config.yaml
norm_eps: 1e-06
parallel_block: false
init_std_qkv: 0.025
init_std_up: 0.025
init_std_down: 0.00441
beta1: 0.95
Each number is 50 + 10 x the weight over its row's rms, rounded and kept within 0 to 99. Layers, rows and columns count from 0. The size before them is the row's rms in percent of the matrix's.

# up: layer 7 MLP up, 1920x320, rms 0.103, rows 1062-1114, columns 128-191
# down: layer 7 MLP down (transposed), 1920x320, rms 0.104, rows 1062-1113, columns 128-191
up1062 100:46 48 45 66 64 46 55 36 60 44 40 40 38 24 50 45 55 53 38 52 51 29 68 69 52 39 58 54 36 50 62 56 59 54 57 50 61 52 65 37 52 44 39 47 54 53 40 46 52 37 26 52 34 52 38 55 30 53 55 66 50 32 44 40
down1062 100:55 40 52 54 44 60 44 27 41 43 47 37 53 50 49 22 62 50 51 44 59 43 39 45 75 52 36 57 66 47 57 51 47 62 65 36 50 59 64 45 48 47 61 50 45 58 59 45 55 51 49 40 46 49 53 43 62 44 36 60 54 46 48 52
up1063 102:31 62 54 51 42 57 57 46 56 44 66 51 38 55 58 55 38 53 66 43 52 44 53 59 53 43 52 56 43 47 42 38 55 51 36 50 60 34 51 40 50 69 46 57 36 58 40 44 57 50 40 49 52 58 42 50 56 55 72 53 45 36 43 39
down1063 101:59 49 49 62 69 70 70 50 52 53 42 59 53 28 56 57 33 66 47 51 53 65 59 48 66 43 42 33 44 51 55 65 56 70 53 28 46 49 35 44 50 57 44 55 53 42 77 66 31 43 55 54 55 43 32 45 55 49 51 67 32 45 46 25
up1064 110:52 45 57 41 42 48 43 41 50 52 46 46 52 69 40 37 41 60 37 61 43 57 65 48 58 51 57 45 52 60 39 45 28 56 68 54 37 53 61 42 60 53 61 67 61 47 47 36 44 49 67 32 41 63 62 53 52 72 43 48 61 37 41 39
down1064 108:55 39 54 47 37 47 52 55 45 54 47 47 55 51 45 61 46 45 67 58 55 31 53 46 61 60 23 50 34 46 61 46 41 44 40 55 52 67 43 57 44 73 44 64 51 61 71 54 41 44 55 52 37 55 63 37 49 54 23 41 55 41 52 55
up1065 101:38 44 67 33 46 31 47 40 69 56 51 43 55 48 49 52 71 51 44 42 67 46 22 39 38 55 65 59 33 48 57 71 48 65 48 56 50 54 56 45 33 44 65 47 37 63 37 52 57 51 57 36 43 46 48 42 69 66 31 57 40 52 57 55
down1065 105:48 39 69 54 60 39 40 45 39 53 43 60 52 54 32 37 58 54 41 32 47 57 46 55 37 38 55 44 41 55 50 27 42 67 63 48 39 74 55 65 54 66 58 58 58 55 42 39 30 55 47 54 35 32 72 42 53 48 45 61 60 50 57 62
up1066 093:40 45 48 48 48 55 63 60 37 38 54 66 47 57 55 53 46 60 59 43 43 55 65 53 61 47 31 54 49 61 54 48 53 57 59 25 47 69 59 58 63 46 50 46 60 55 29 63 44 53 51 48 44 46 59 50 65 52 44 46 40 59 23 46
down1066 087:35 54 54 56 61 50 56 57 62 41 70 55 58 41 58 39 63 65 59 51 48 36 64 39 69 46 32 49 33 48 44 64 50 51 70 55 57 70 46 32 48 74 30 60 61 55 59 57 47 41 59 58 75 60 37 54 53 49 42 48 48 29 45 49
up1067 098:51 56 35 55 49 64 45 54 57 32 59 43 41 45 49 64 29 54 57 65 49 58 67 44 41 46 34 55 46 72 66 40 43 48 48 65 58 48 57 44 40 58 43 52 43 54 44 54 54 46 57 47 59 48 53 71 42 51 46 42 46 62 52 64
down1067 098:63 46 63 48 48 41 53 48 65 37 37 43 51 55 48 36 53 53 70 59 50 41 70 53 38 36 63 58 34 39 53 48 64 46 82 67 48 52 69 33 47 58 37 49 49 64 47 64 49 53 59 49 59 70 55 42 43 32 62 52 55 42 43 47
up1068 097:42 41 47 40 53 48 39 47 56 59 45 53 56 44 75 38 56 46 46 50 44 35 49 41 50 31 56 48 45 47 57 57 36 44 59 43 62 42 64 55 49 52 66 63 48 54 55 53 42 44 54 64 41 48 31 51 58 59 53 61 29 50 32 35
down1068 104:59 53 41 68 46 51 57 45 63 50 48 47 58 47 52 46 49 51 51 41 56 56 36 39 47 59 64 44 49 50 44 46 44 60 45 37 45 44 50 52 43 51 28 56 16 63 82 58 60 42 41 46 66 43 59 38 53 42 57 51 53 64 52 61
up1069 112:61 49 34 58 49 66 51 42 54 45 70 38 78 55 47 61 32 54 46 53 56 25 69 45 51 52 46 57 47 56 24 51 50 37 57 46 52 57 48 55 49 50 51 47 66 24 66 40 63 55 27 41 34 44 47 64 56 62 52 45 56 37 53 59
down1069 104:21 31 43 37 56 24 39 28 44 52 37 49 41 60 64 44 54 54 33 50 51 52 63 54 65 61 44 52 45 26 54 46 53 62 57 41 60 44 46 49 42 51 50 43 42 50 59 48 53 42 45 60 41 49 54 65 49 39 60 59 63 64 45 55
up1070 099:37 45 54 61 47 38 53 32 55 51 68 54 49 66 42 47 40 46 53 63 37 45 53 36 67 58 61 55 44 46 62 57 40 58 43 64 73 47 53 41 63 47 48 41 54 45 40 37 40 54 71 67 45 68 38 44 45 55 57 32 44 28 37 61
down1070 098:50 65 38 51 54 46 41 65 54 52 54 48 47 49 50 44 37 47 39 62 53 69 53 47 51 54 67 37 43 44 51 52 58 72 49 49 60 38 37 51 50 37 54 48 38 56 48 44 49 38 43 42 39 44 34 41 32 56 35 45 65 50 63 29
up1071 094:35 53 58 19 49 49 56 71 27 48 50 50 44 41 47 63 50 63 71 44 56 44 35 63 53 56 58 55 62 59 48 49 44 37 48 47 36 57 58 49 46 61 65 50 55 53 48 62 54 60 50 45 39 49 44 49 46 57 55 57 47 42 53 50
down1071 099:59 57 38 49 61 49 40 39 66 57 64 43 37 46 50 66 45 53 48 50 71 57 46 52 55 57 58 64 64 67 51 32 37 52 68 51 55 66 45 50 57 52 38 51 43 36 58 53 59 51 58 79 36 55 48 60 31 49 64 67 48 59 46 41
up1072 099:41 59 60 53 55 58 39 53 54 30 58 40 49 50 55 48 54 37 48 54 34 42 65 39 56 51 74 59 68 62 40 44 37 50 38 56 64 51 38 56 42 55 60 47 47 58 50 43 53 62 56 46 60 45 53 34 37 63 49 29 47 40 39 35
down1072 099:30 64 35 51 48 43 52 61 46 51 53 50 42 46 55 52 42 56 51 36 47 55 71 47 43 26 51 48 70 54 43 47 47 44 66 41 58 47 51 58 43 62 50 53 59 59 36 53 71 51 33 55 50 61 49 50 43 46 59 46 61 54 45 47
up1073 099:48 56 29 47 61 40 71 58 55 46 40 64 65 41 44 55 37 34 33 49 57 44 58 45 60 30 57 39 52 42 62 76 65 38 54 52 62 44 37 42 56 47 55 46 48 69 29 62 48 63 51 53 61 41 64 48 57 50 50 46 47 62 54 44
down1073 110:62 55 63 38 47 51 30 62 53 46 56 49 49 47 55 69 39 45 48 45 66 47 60 63 36 41 35 54 40 51 48 69 41 44 61 66 29 60 39 48 44 44 49 47 42 54 43 46 54 60 45 47 27 57 59 63 73 40 43 44 45 40 55 60
up1074 101:50 52 56 54 44 31 73 61 42 71 42 53 49 44 38 51 66 61 70 51 39 34 61 59 30 60 54 52 60 58 58 45 63 60 36 43 50 36 41 60 45 53 61 70 57 38 50 68 44 49 59 38 42 47 44 69 42 50 38 53 60 40 59 60
down1074 103:45 48 41 57 46 47 35 36 50 53 54 38 41 60 46 52 68 61 55 36 74 39 46 46 48 62 43 63 63 45 49 54 76 43 42 63 37 56 45 46 37 40 54 47 55 65 47 60 43 36 47 54 61 48 46 43 44 45 46 42 55 30 34 57
up1075 113:38 23 58 46 51 34 59 41 65 73 64 36 36 50 60 33 54 50 55 76 53 33 49 48 56 38 59 53 47 53 41 41 75 44 47 42 59 35 60 30 53 49 72 50 59 65 50 62 59 34 59 53 49 52 37 44 57 55 41 73 45 65 66 49
down1075 111:51 29 62 44 42 64 59 33 60 60 31 53 33 27 37 34 39 67 65 61 43 49 54 50 54 71 71 44 60 39 54 41 63 42 47 49 60 46 40 56 53 59 60 43 80 56 47 57 31 52 35 48 58 52 35 53 66 53 40 58 44 45 70 38
up1076 101:53 25 61 24 40 44 82 37 53 50 36 56 31 47 58 57 45 61 61 50 38 56 37 52 44 52 42 43 57 37 46 58 65 52 29 60 61 37 63 75 45 47 52 57 60 71 30 49 62 45 49 48 43 57 35 51 39 58 47 54 55 85 41 49
down1076 103:57 38 41 74 43 51 49 41 40 43 44 37 45 50 25 29 44 53 62 57 55 57 55 49 58 54 57 48 40 42 63 45 55 55 43 58 44 61 28 39 51 28 54 58 50 32 58 42 25 49 52 51 43 58 48 58 58 48 47 46 53 61 66 56
up1077 090:49 50 46 45 50 44 53 41 59 58 63 45 44 56 33 49 49 60 61 66 51 46 55 68 46 68 34 52 57 35 41 45 54 55 45 31 41 53 50 56 36 49 55 43 50 60 50 51 34 46 64 38 48 34 61 55 30 19 53 52 49 48 46 49
down1077 091:53 36 57 46 43 44 50 45 60 52 59 51 14 55 38 70 60 40 49 39 53 48 59 45 32 55 62 35 57 46 37 60 45 35 51 46 61 50 53 57 48 35 47 50 52 50 50 48 48 69 60 57 59 64 38 62 61 59 42 40 51 58 50 46
up1078 101:46 33 60 38 47 59 57 56 44 41 40 33 56 46 48 52 47 59 50 56 39 42 51 62 51 46 44 71 57 43 40 40 33 55 58 54 50 45 35 68 47 45 50 48 49 53 45 39 31 35 48 38 31 61 58 44 65 45 50 53 56 58 49 48
down1078 112:57 58 60 53 43 59 41 54 59 62 54 39 47 55 59 63 51 65 46 67 46 70 51 56 33 56 49 66 67 46 38 54 62 54 48 79 73 57 38 66 45 60 45 47 62 57 58 67 55 43 71 54 39 51 42 48 54 54 51 58 70 52 44 41
up1079 135:51 48 40 54 52 61 55 41 57 44 40 71 52 44 20 50 51 42 71 71 55 53 43 39 53 49 44 41 66 44 51 70 35 54 53 53 54 42 35 38 59 57 51 55 43 41 38 44 58 44 46 45 66 34 48 49 38 63 49 53 58 59 57 58
down1079 084:52 51 46 43 50 61 37 46 41 54 47 50 61 41 42 48 51 62 32 58 63 56 45 41 65 55 37 73 44 47 46 39 67 52 60 45 52 47 36 43 51 48 59 32 53 58 59 42 40 46 63 54 50 45 74 56 46 55 50 46 54 54 61 62
up1080 101:36 41 39 48 70 69 58 59 59 58 63 38 49 37 72 49 69 53 59 36 37 45 51 38 36 49 58 40 60 55 45 37 43 60 47 55 58 60 55 43 29 47 41 41 42 50 40 49 46 52 67 57 45 53 58 64 70 41 51 49 35 45 61 58
down1080 091:36 53 45 46 30 44 36 45 25 52 56 37 50 54 54 41 58 61 65 50 45 48 61 43 49 42 40 51 47 68 56 62 41 32 40 35 63 48 53 60 46 69 69 48 59 51 53 58 36 63 41 34 55 52 51 59 44 63 56 56 57 59 44 49
up1081 100:56 34 63 38 48 60 34 47 49 53 38 74 66 54 56 46 45 47 57 56 51 55 60 56 37 57 62 43 34 39 69 51 44 34 54 47 39 38 50 40 52 49 67 40 52 44 42 26 39 38 46 47 43 36 59 61 65 25 64 61 50 54 50 50
down1081 107:45 59 49 50 30 46 53 33 38 48 50 49 45 59 61 52 50 55 46 57 55 35 50 44 49 58 61 41 28 44 49 53 39 36 35 48 60 54 48 38 35 59 54 46 44 57 53 35 47 51 45 64 39 43 55 55 42 43 49 47 65 55 60 54
up1082 102:43 49 30 64 40 48 38 45 51 29 45 47 57 53 62 53 48 58 49 47 52 44 52 53 71 51 46 49 42 60 58 65 50 22 52 47 54 52 55 54 40 54 69 62 65 40 55 53 47 64 65 44 49 38 43 47 69 70 54 44 50 25 48 66
down1082 099:54 71 57 55 56 48 40 61 57 41 47 37 53 40 62 49 50 51 41 55 67 43 36 43 49 58 41 62 38 47 33 39 65 51 41 37 42 49 40 51 43 51 53 36 59 59 31 60 50 57 45 58 61 54 47 57 58 53 57 41 66 49 35 48
up1083 090:55 50 57 43 57 44 39 58 67 37 50 43 43 26 49 59 44 56 49 55 44 67 44 48 46 37 27 53 40 40 54 56 54 44 37 47 61 57 49 50 63 42 64 47 49 39 54 59 30 60 38 54 65 69 47 47 37 34 44 55 38 52 47 35
down1083 095:47 55 54 45 51 32 56 46 52 56 59 50 64 39 42 42 31 53 38 36 71 52 50 60 66 48 53 48 60 43 24 43 51 54 43 57 51 48 34 42 43 56 44 57 37 54 62 61 53 49 46 60 28 32 64 52 46 53 26 53 51 57 61 66
up1084 110:39 35 46 42 53 41 46 29 56 75 46 57 45 51 53 63 47 59 61 65 34 56 89 68 50 51 51 45 56 62 40 52 42 44 41 39 53 44 69 64 54 61 50 49 47 63 48 50 41 50 36 45 55 42 51 51 38 40 57 45 44 49 43 48
down1084 112:43 59 74 51 48 60 54 69 43 53 53 56 50 57 57 52 57 46 50 56 59 43 65 59 43 43 40 57 26 35 54 51 74 50 51 39 48 51 39 64 39 49 66 55 33 46 66 42 60 36 44 34 56 50 30 68 48 44 36 43 60 43 44 61
up1085 105:70 50 77 61 66 49 54 66 60 59 44 65 55 64 53 51 39 49 61 51 60 41 55 50 48 51 50 55 58 51 36 54 58 56 50 49 45 34 67 63 36 49 57 56 45 33 45 50 53 67 43 47 52 53 43 54 35 38 48 46 33 41 73 34
down1085 107:39 46 31 50 50 54 59 65 37 46 52 55 47 51 50 32 36 63 46 61 54 41 70 42 53 58 58 40 54 46 58 49 48 44 48 28 54 55 51 58 69 61 45 60 57 64 60 49 59 55 60 40 40 55 56 38 51 54 48 33 54 52 63 60
up1086 100:44 38 68 47 53 46 66 51 59 57 67 57 56 41 48 62 63 40 47 35 35 63 56 44 54 66 39 42 66 50 64 40 55 46 56 56 60 29 52 30 43 34 62 55 35 51 51 58 63 47 54 46 49 46 53 43 45 56 47 49 65 56 52 61
down1086 096:48 43 63 47 37 58 40 43 56 50 52 46 55 59 42 43 43 35 53 54 48 50 51 51 59 36 41 58 47 37 77 64 39 40 52 47 41 50 41 52 47 40 44 45 64 54 40 42 59 43 44 40 57 42 67 49 60 57 51 53 57 57 56 53
up1087 097:58 46 31 51 65 43 44 41 59 46 56 49 70 51 47 43 46 63 42 40 52 46 44 39 68 58 43 36 47 61 44 43 54 43 48 42 48 46 38 40 57 35 41 56 48 53 37 53 48 63 58 55 57 50 46 52 55 42 34 62 80 52 41 50
down1087 104:46 51 60 45 57 44 47 58 45 63 61 59 54 44 49 74 45 52 51 53 57 46 41 44 53 45 49 57 61 40 49 45 29 60 66 40 62 54 38 49 54 56 43 38 37 55 74 47 40 54 67 48 42 42 49 51 58 43 45 64 51 48 47 62
up1088 096:45 46 57 46 60 45 46 40 41 47 51 58 60 49 51 72 38 61 55 43 44 51 53 67 62 49 52 56 32 51 56 61 60 52 36 61 59 60 56 28 56 42 58 50 40 52 56 71 50 64 61 48 51 49 55 67 53 43 45 16 48 55 45 55
down1088 102:67 47 52 57 65 50 32 35 50 52 45 62 52 56 52 52 46 51 64 38 55 52 49 53 53 49 46 53 47 49 63 51 54 42 57 58 51 66 42 54 46 46 59 58 46 66 40 50 47 41 39 51 63 39 55 56 45 54 42 37 43 41 61 57
up1089 101:56 43 39 37 69 56 46 53 42 30 46 56 44 47 58 62 55 39 68 48 59 38 52 65 52 59 44 48 59 45 53 43 42 59 57 57 47 66 45 46 50 36 61 68 55 35 61 48 56 34 47 46 44 61 52 49 61 53 36 46 45 46 53 63
down1089 093:58 60 59 70 58 29 44 35 63 65 50 54 39 43 44 57 65 56 39 37 48 52 56 52 43 50 53 53 60 72 41 61 50 53 58 46 51 49 57 39 64 42 51 56 45 43 40 34 42 37 58 63 49 61 48 48 42 52 49 42 42 48 49 63
up1090 096:46 61 48 38 61 66 46 62 48 53 47 62 42 35 44 55 54 43 71 51 42 51 50 45 40 56 58 55 61 54 52 65 65 72 58 47 70 56 46 36 48 50 63 43 60 27 40 30 55 62 43 38 52 51 53 57 61 56 54 42 45 43 50 45
down1090 099:49 54 42 37 48 37 59 55 46 35 51 26 33 53 35 66 50 46 57 65 46 28 53 40 37 51 80 49 43 61 45 46 47 44 51 41 62 65 44 57 58 46 61 42 40 42 60 58 50 60 68 35 52 50 59 59 49 39 37 48 44 61 58 49
up1091 093:60 56 50 55 43 39 46 52 40 51 42 63 66 45 54 61 50 43 42 47 68 33 49 57 67 33 44 44 49 56 55 66 42 36 53 65 46 52 49 55 56 40 47 47 47 53 57 48 45 54 58 47 32 36 59 48 50 46 45 56 57 42 43 44
down1091 094:51 38 47 72 56 58 49 45 52 54 56 51 54 52 59 55 51 28 48 34 53 41 53 65 51 60 42 53 66 50 40 65 52 55 52 52 44 51 44 55 40 41 34 38 48 38 43 57 45 62 55 38 69 36 28 46 59 50 47 50 30 42 57 60
up1092 110:48 48 45 50 65 57 49 48 58 41 47 75 40 43 38 41 47 49 47 76 40 70 54 48 41 35 48 68 55 65 55 65 39 74 36 51 53 51 24 41 52 45 58 43 49 49 36 60 50 44 62 41 43 60 36 49 32 51 58 51 67 76 59 60
down1092 105:56 56 41 31 51 47 74 61 51 50 49 39 43 49 53 63 43 54 43 43 38 75 52 46 39 60 54 72 42 71 41 47 46 56 67 43 37 55 65 40 54 50 61 41 42 44 63 32 63 65 45 59 49 42 62 54 39 51 54 39 44 68 43 57
up1093 094:50 39 42 51 58 66 51 47 41 45 38 54 34 32 55 49 30 51 76 43 53 45 48 46 60 46 51 45 44 36 53 50 59 56 64 55 48 47 67 41 65 55 40 50 35 67 72 53 55 47 58 53 43 61 45 49 26 74 42 50 42 45 65 60
down1093 102:56 60 43 47 52 30 74 58 37 41 49 36 48 49 53 46 39 49 45 59 63 61 55 54 41 51 51 48 43 58 58 56 58 27 35 50 50 40 53 43 40 59 51 57 36 55 50 32 66 40 40 62 29 65 51 38 49 58 45 33 57 56 52 46
up1094 095:46 37 50 59 50 73 28 44 55 53 35 48 71 50 40 47 52 48 61 54 42 55 66 55 51 37 43 61 52 36 54 38 31 22 43 36 55 51 50 45 63 37 40 59 54 49 67 54 37 43 54 46 62 59 40 32 45 45 80 65 57 45 71 51
down1094 108:44 61 53 77 32 54 32 50 66 48 50 61 49 45 53 33 41 25 56 46 55 55 56 44 42 40 48 46 51 57 61 46 75 65 52 50 38 63 50 56 57 58 59 41 57 56 46 38 53 32 54 50 28 39 40 43 46 44 35 64 41 40 58 53
up1095 098:46 37 66 49 63 51 60 60 40 37 36 46 46 53 59 55 34 63 63 43 40 46 34 59 41 60 56 54 47 33 63 49 56 45 44 43 50 52 57 73 40 61 62 64 45 60 39 55 42 49 63 58 47 36 40 54 64 52 53 60 53 55 39 59
down1095 102:66 47 46 42 43 43 49 48 39 34 45 62 57 50 48 47 37 73 47 74 52 54 56 54 36 42 57 43 56 53 47 56 55 59 47 63 44 34 36 48 58 34 41 41 52 50 48 49 53 62 37 51 68 50 41 30 40 43 51 53 67 58 34 54
up1096 103:53 42 41 48 52 48 47 32 47 49 55 62 46 50 42 37 47 44 66 41 51 40 39 51 48 54 42 50 38 53 42 74 65 71 49 40 52 60 42 39 37 59 33 55 41 52 53 49 35 57 42 50 45 52 59 58 64 44 51 43 39 40 57 45
down1096 097:25 39 56 54 34 48 45 64 58 67 40 54 45 43 51 25 65 57 55 54 47 50 45 53 47 40 54 68 57 53 33 60 67 51 47 34 41 50 47 71 43 68 51 60 64 41 43 37 54 59 43 62 52 35 38 37 60 42 61 66 53 39 45 40
up1097 090:52 28 46 40 46 40 44 54 58 51 59 50 53 57 58 52 50 63 57 61 64 52 42 58 59 45 54 54 43 45 48 53 55 52 49 51 46 59 50 46 52 49 67 42 39 39 63 38 55 50 40 47 50 47 50 39 50 47 42 54 43 47 60 54
down1097 088:45 57 53 67 35 37 36 64 56 44 36 54 55 44 51 81 52 50 40 50 39 56 57 54 51 57 60 40 47 79 46 55 53 32 50 68 45 41 45 56 45 56 48 66 63 62 50 49 37 45 43 63 61 54 51 69 46 45 41 48 44 44 53 51
up1098 102:51 60 54 52 54 63 48 52 59 65 59 61 37 54 43 32 46 52 56 45 57 44 52 53 49 57 55 46 55 25 43 48 67 51 53 55 45 56 65 46 45 42 48 47 48 52 44 55 48 38 42 61 61 30 44 60 60 46 55 46 59 38 39 44
down1098 095:35 57 51 55 40 58 51 61 39 39 58 41 42 42 47 43 37 58 51 48 44 64 57 51 56 39 51 37 58 53 40 46 44 37 44 58 51 47 59 38 37 27 76 34 49 45 33 32 49 50 38 61 34 32 45 30 52 55 41 66 59 67 58 43
up1099 097:58 38 45 51 46 53 56 33 45 60 70 38 47 71 44 40 51 59 37 55 50 41 50 42 55 47 63 35 66 72 66 39 41 55 54 49 54 43 47 47 39 52 46 33 31 60 45 51 54 43 54 52 29 39 54 35 60 37 46 65 35 56 44 48
down1099 093:53 68 54 45 41 48 38 56 49 49 43 44 45 41 54 44 46 35 45 54 57 56 42 59 58 46 46 49 51 43 35 71 72 49 35 43 49 48 32 44 70 50 40 62 68 48 82 46 63 55 56 50 57 31 50 50 41 53 54 32 27 25 58 59
up1100 097:45 43 46 57 51 51 47 49 62 46 63 39 39 47 58 44 53 43 46 65 50 35 34 45 55 54 58 22 57 55 66 51 43 57 60 62 50 58 58 62 32 42 36 56 51 55 49 59 48 63 48 36 36 50 44 49 50 37 44 39 27 45 47 46
down1100 106:41 49 27 53 40 42 40 37 43 59 76 45 42 44 53 49 56 60 43 49 61 63 50 45 45 39 29 58 59 60 52 63 36 54 45 46 51 52 49 49 70 42 38 48 48 51 48 85 52 48 62 44 44 47 60 52 54 50 58 59 54 44 69 55
up1101 087:52 57 56 44 40 49 57 59 45 59 45 45 69 67 38 40 49 43 56 57 56 46 42 60 63 51 57 54 46 52 49 45 69 40 49 62 57 53 59 48 40 50 63 54 48 33 50 54 46 51 62 52 36 39 67 37 46 40 45 34 54 67 58 34
down1101 099:44 55 63 49 69 43 49 40 58 77 52 62 57 45 53 44 61 39 69 58 55 53 46 55 55 56 66 53 50 50 42 70 58 37 45 75 55 68 54 48 62 48 49 61 41 60 63 54 61 42 46 60 56 49 38 70 57 56 42 40 42 67 45 44
up1102 102:38 51 46 49 52 43 65 55 34 39 43 58 45 50 53 47 35 45 42 53 52 56 64 65 50 55 52 43 56 55 71 48 37 69 47 39 27 41 60 54 66 48 58 60 44 74 43 43 42 42 67 50 51 40 49 64 43 43 52 50 38 42 38 51
down1102 100:61 63 49 54 24 59 66 59 74 46 51 43 42 54 25 61 44 50 71 44 37 45 45 41 44 52 64 47 45 36 50 48 41 52 47 65 59 50 42 45 38 49 34 41 42 59 41 64 51 43 55 49 59 53 45 52 49 43 62 52 60 50 57 68
up1103 102:64 53 39 53 46 44 28 51 51 48 62 71 43 56 38 57 67 48 52 46 37 40 69 38 49 59 54 46 49 44 44 53 49 50 43 75 41 51 43 56 54 57 57 64 38 43 45 53 35 54 30 50 41 49 59 49 62 73 47 50 64 46 47 67
down1103 105:42 46 38 59 36 72 42 33 72 50 52 55 48 65 42 56 58 47 40 54 55 51 61 41 46 41 47 32 48 48 56 34 55 55 52 57 50 67 46 40 70 47 49 71 58 48 50 45 37 40 46 56 51 55 41 44 38 44 57 43 61 61 50 40
up1104 121:60 47 43 64 40 57 56 57 56 57 55 57 63 44 60 52 36 40 66 34 63 59 50 61 52 54 61 42 64 43 61 44 40 30 43 52 67 51 54 55 38 62 44 45 58 54 46 45 38 58 46 55 42 55 63 42 49 77 46 50 49 50 68 55
down1104 119:52 64 54 52 61 55 52 58 50 61 52 47 54 42 43 45 58 39 47 53 60 44 55 55 48 50 59 67 63 51 59 51 40 46 46 38 64 55 51 70 45 53 61 40 77 54 58 50 33 51 66 56 32 64 43 45 43 62 49 40 46 44 54 75
up1105 106:63 51 49 61 47 51 48 52 59 47 30 63 38 62 49 38 44 46 48 50 48 43 50 37 52 43 50 37 41 34 54 52 39 34 33 56 56 64 54 55 47 34 54 33 46 59 50 53 48 51 53 52 44 44 46 69 65 37 40 50 46 49 54 55
down1105 101:40 46 58 50 57 48 79 56 36 39 47 36 57 49 49 45 47 50 40 57 54 42 39 47 40 49 58 68 55 49 59 56 39 63 40 50 62 36 45 60 47 61 49 38 30 55 48 46 44 43 67 38 56 48 65 48 40 39 71 54 58 55 46 49
up1106 107:52 42 66 62 47 48 51 46 66 28 35 53 60 41 49 54 37 59 58 60 36 47 40 41 46 58 58 51 34 41 61 47 44 56 54 46 42 55 40 58 52 55 49 66 59 48 57 60 40 66 45 76 37 61 38 26 69 51 50 49 42 48 59 83
down1106 104:36 59 40 56 34 36 53 40 47 35 34 39 50 42 42 34 43 36 22 52 78 55 42 58 52 44 43 45 51 55 44 52 47 46 63 53 56 59 49 47 55 47 50 62 39 55 47 50 48 52 47 42 64 35 62 59 72 30 69 50 62 66 40 57
up1107 106:47 47 44 42 54 43 55 49 42 39 47 36 54 57 48 55 46 59 54 54 49 66 60 34 73 48 50 53 63 59 59 43 48 54 52 54 42 55 49 44 54 52 59 50 49 34 49 36 56 40 49 50 46 64 57 23 43 43 50 38 35 52 40 56
down1107 097:57 60 55 61 60 37 50 36 48 59 45 49 64 39 58 38 59 59 50 39 44 27 45 62 41 55 53 60 48 61 41 37 24 52 41 56 46 31 40 32 50 36 60 37 53 53 32 52 37 54 42 51 49 41 31 59 74 56 61 49 63 64 62 38
up1108 100:53 42 55 46 41 48 48 57 63 57 36 50 63 45 46 42 59 54 31 49 52 35 50 46 31 33 48 53 46 35 61 45 31 55 40 36 65 59 41 34 44 73 56 59 88 45 49 38 45 27 54 50 38 70 47 65 68 49 69 64 30 37 36 52
down1108 096:59 67 46 46 51 39 62 41 39 54 53 61 42 49 48 47 54 62 36 31 44 16 57 55 62 55 41 61 62 49 59 53 51 46 54 52 58 44 56 37 42 48 39 44 27 58 43 65 37 26 55 54 51 48 62 48 50 45 50 39 61 58 52 50
up1109 105:51 35 52 43 52 49 53 55 58 38 44 35 31 38 51 50 51 56 42 69 41 53 50 55 61 46 55 54 42 45 64 48 43 66 38 43 62 55 53 61 65 62 32 51 48 47 33 60 43 64 59 58 54 56 52 38 52 51 54 37 70 57 40 45
down1109 096:39 41 30 53 52 50 45 45 53 51 63 56 43 61 60 78 47 61 27 56 27 70 48 34 53 47 51 64 48 39 49 55 53 53 61 57 49 51 47 56 55 55 37 37 61 50 67 67 36 44 44 55 61 26 50 45 52 61 38 51 57 63 43 51
up1110 104:63 53 62 66 51 45 49 38 59 57 49 53 56 55 57 39 50 36 53 41 41 41 60 57 43 25 39 49 46 59 55 57 54 57 49 40 46 45 40 44 43 55 68 50 59 56 44 42 61 59 50 49 54 35 42 41 48 55 52 52 53 45 45 47
down1110 095:58 59 35 44 56 30 57 49 50 67 54 31 51 64 43 63 46 55 41 60 59 42 43 54 54 50 49 44 53 60 33 58 41 59 58 43 49 42 48 51 40 48 40 39 42 54 42 50 54 49 72 43 53 73 48 65 46 64 50 61 59 58 63 50
up1111 098:48 56 40 33 35 44 59 55 62 17 47 47 65 76 55 44 49 59 42 45 46 36 60 60 51 49 54 46 50 45 47 53 34 32 56 43 61 39 46 29 30 50 56 60 46 54 52 41 61 70 38 44 46 37 39 52 45 48 52 46 56 46 37 43
down1111 102:35 50 56 63 42 44 56 55 60 55 44 37 57 48 40 62 44 46 39 61 51 67 40 42 37 46 43 40 57 48 41 46 54 50 50 45 32 49 46 48 52 34 31 46 54 52 55 45 51 49 37 55 63 36 53 38 57 40 62 53 49 56 41 55
up1112 101:57 69 49 67 48 62 32 53 61 35 54 44 63 80 50 49 50 64 57 46 29 57 65 63 43 43 31 48 48 45 61 52 61 45 57 51 48 38 49 60 71 54 54 57 71 62 55 30 58 48 52 35 46 30 62 58 56 54 49 45 53 46 35 64
down1112 104:44 60 24 49 71 57 58 57 42 55 54 45 55 59 53 61 65 65 33 56 59 40 54 57 56 56 43 60 65 43 66 38 60 58 55 71 38 31 51 47 68 39 55 43 60 51 66 49 44 41 44 59 61 48 62 64 52 59 44 41 32 67 39 50
up1113 098:39 60 51 33 50 70 61 52 47 53 56 58 34 57 49 45 56 65 73 59 52 28 46 30 48 42 54 66 64 35 65 57 57 33 53 29 40 51 37 42 51 53 34 57 43 46 40 59 61 62 50 29 48 49 47 49 56 61 55 44 48 53 50 68
down1113 103:39 42 52 75 44 57 60 48 35 46 67 61 50 51 56 47 61 45 37 39 27 55 51 42 80 37 45 37 49 39 53 41 54 54 55 44 42 65 36 40 71 66 47 32 42 32 51 35 41 61 50 49 52 54 41 52 47 57 66 66 73 60 47 51
up1114 095:45 45 36 51 50 37 39 53 52 67 47 51 51 53 49 59 64 50 47 54 45 33 41 50 55 52 33 50 63 70 51 57 56 49 70 48 59 63 61 46 44 51 47 55 45 36 50 39 28 51 59 41 53 55 51 44 48 51 50 43 40 39 63 40